config.toml
vocab_size = 4096
lr = 0.00259
beta1 = 0.9
Each number is 200 + 20 x the weight over its row's rms, rounded and kept within 0 to 999. Layers, rows and columns count from 0. The size before them is the row's rms in percent of the matrix's.

# layer 4 attention value, 96x96, rms 0.146, rows 0-14, columns 0-95
066,203,213,214,211,220,188,199,188,197,240,185,214,211,189,225,187,175,193,142,207,211,191,209,209,151,210,193,225,229,174,201,181,199,193,203,175,201,217,185,207,193,190,205,196,196,175,183,203,207,203,200,144,175,178,179,205,193,168,217,239,189,193,165,199,194,209,229,204,184,246,197,234,207,194,204,208,206,206,195,204,204,197,204,199,190,216,165,210,222,203,205,243,138,215,193,215
083,209,169,200,186,177,186,210,203,192,175,212,207,201,250,188,200,190,205,258,204,180,206,180,243,186,202,189,188,149,209,197,207,172,208,225,208,199,203,176,209,203,223,163,191,218,216,235,197,167,201,185,233,213,214,189,206,213,217,193,197,196,208,230,171,166,197,186,177,259,172,211,179,182,192,190,205,196,206,195,204,196,204,200,211,196,187,208,229,189,199,236,187,243,202,197,202
083,212,185,209,203,234,174,196,171,190,165,249,205,215,186,197,185,151,205,199,204,169,183,153,230,183,190,192,182,201,192,164,210,204,196,183,219,194,184,179,194,195,215,195,191,219,220,221,195,185,205,209,227,188,223,178,225,184,213,188,185,178,203,195,184,195,193,201,201,252,193,201,184,205,214,187,219,208,187,182,198,215,203,246,253,217,222,219,213,173,205,230,212,200,235,179,206
097,221,186,214,197,173,149,207,221,209,206,234,212,207,189,184,211,221,214,224,188,200,206,195,206,210,200,204,175,167,207,234,202,188,201,237,200,200,201,214,203,195,216,181,192,161,204,210,196,203,201,195,239,210,224,229,206,193,154,199,203,167,195,229,214,147,198,188,196,223,161,192,221,180,213,201,182,209,199,163,210,163,169,206,180,205,213,213,183,165,202,207,195,249,199,220,214
084,197,168,192,201,183,185,205,210,208,207,156,188,206,239,203,212,241,193,234,212,221,249,190,202,200,203,214,228,159,210,213,207,203,198,202,198,209,193,186,201,208,211,200,197,197,194,188,228,213,196,206,222,219,213,237,169,223,221,191,203,215,195,269,166,180,208,175,173,218,167,212,183,172,164,191,187,209,205,206,210,185,192,189,192,212,199,213,216,214,195,222,174,246,180,214,204
094,212,227,202,180,185,165,216,194,201,221,206,214,210,177,212,237,220,234,172,190,243,214,203,167,211,164,217,198,187,208,228,180,223,191,242,188,197,218,214,200,197,194,205,174,165,180,221,205,203,198,222,194,210,196,221,195,197,156,197,197,217,199,233,228,189,198,184,183,181,195,198,241,172,221,206,174,193,167,186,198,181,192,210,167,211,213,172,189,170,197,188,234,218,181,233,208
103,199,191,201,204,207,240,189,224,214,209,140,193,190,235,203,190,213,180,234,200,234,222,200,225,202,209,226,240,191,214,189,184,229,199,164,176,204,191,184,190,195,187,225,206,224,198,159,232,196,196,182,196,189,198,200,165,203,235,195,197,215,202,243,203,231,191,186,179,202,197,203,174,196,180,204,205,185,218,229,195,224,183,179,194,177,184,211,215,243,210,211,191,205,173,200,160
071,192,233,201,212,219,198,187,173,207,244,199,207,202,160,216,232,200,214,189,206,171,198,204,157,194,190,185,209,219,188,188,208,200,196,197,190,176,200,230,206,202,200,178,220,211,187,213,211,258,192,209,166,198,189,202,224,203,158,199,233,212,197,144,211,199,201,222,191,160,218,197,215,235,250,187,196,180,194,212,206,188,211,181,203,209,194,197,192,215,203,178,242,171,194,206,222
101,226,212,198,213,221,250,210,219,198,175,160,201,203,230,200,175,215,171,193,196,212,182,194,209,206,202,208,230,191,189,152,198,194,220,150,158,221,185,180,200,192,211,200,192,208,210,143,212,191,202,187,193,170,189,186,172,198,234,209,196,191,202,173,189,233,187,197,222,179,228,211,162,220,174,213,209,200,231,207,197,220,201,175,222,177,202,216,217,218,222,192,193,195,186,191,182
080,197,195,224,187,185,194,216,176,214,228,199,199,194,192,190,246,169,223,194,200,180,183,218,148,213,214,189,165,202,247,240,218,204,184,214,186,181,215,220,214,190,205,197,208,202,215,200,221,212,205,181,182,208,172,206,219,188,147,201,203,222,203,175,221,197,200,194,199,161,192,210,189,211,249,192,160,203,206,215,202,223,198,162,139,202,194,193,187,208,204,191,198,211,210,202,193
099,197,185,210,191,187,152,208,167,204,223,235,206,192,164,205,195,190,202,192,195,186,222,213,200,198,201,181,168,209,183,251,211,180,194,267,224,199,218,210,218,211,210,197,183,195,197,238,197,192,199,210,204,211,204,225,221,195,170,203,202,198,195,215,211,138,200,197,194,192,176,193,240,169,213,202,191,198,179,170,203,173,183,200,190,219,202,178,199,159,179,230,201,200,210,207,228
096,188,187,200,214,211,236,206,225,193,158,173,188,196,235,219,175,210,196,224,206,195,205,182,231,193,209,224,206,169,206,151,192,216,207,171,207,204,199,167,195,189,204,192,205,201,217,162,202,186,195,200,211,186,227,195,173,225,264,195,205,207,203,207,189,211,203,191,188,225,215,204,154,215,164,193,223,210,220,221,199,229,207,192,210,198,191,227,214,233,226,230,178,215,177,187,172
103,225,192,201,204,217,235,210,227,198,167,174,207,198,239,197,173,219,186,182,199,209,167,190,221,197,182,206,231,194,198,129,191,223,196,164,187,200,197,169,194,198,175,225,187,199,189,186,195,183,202,194,213,188,205,166,191,217,243,201,189,207,202,205,192,257,206,200,206,215,214,186,186,222,185,198,196,196,203,219,192,227,224,221,246,185,193,204,228,217,226,204,198,184,186,188,169
077,202,172,198,206,222,211,197,192,196,175,155,196,197,256,200,195,186,196,180,211,161,198,176,203,182,190,182,229,155,201,157,210,204,197,204,210,208,201,164,223,200,237,205,175,227,234,179,195,171,187,175,202,191,243,183,201,197,228,199,200,189,204,217,163,189,204,175,196,237,208,225,171,211,174,183,197,209,189,195,204,208,224,195,221,217,196,189,216,212,211,246,201,220,193,196,203
084,164,172,203,205,226,163,206,179,190,163,226,191,198,209,202,171,170,197,210,199,166,187,187,232,166,191,199,198,199,218,146,199,202,200,186,199,196,183,178,190,202,194,217,195,202,218,231,207,203,203,207,215,212,227,200,226,206,239,186,195,204,203,220,172,174,197,201,166,259,211,214,203,208,195,191,241,208,184,203,199,217,193,236,248,194,196,197,224,208,206,242,191,192,224,189,195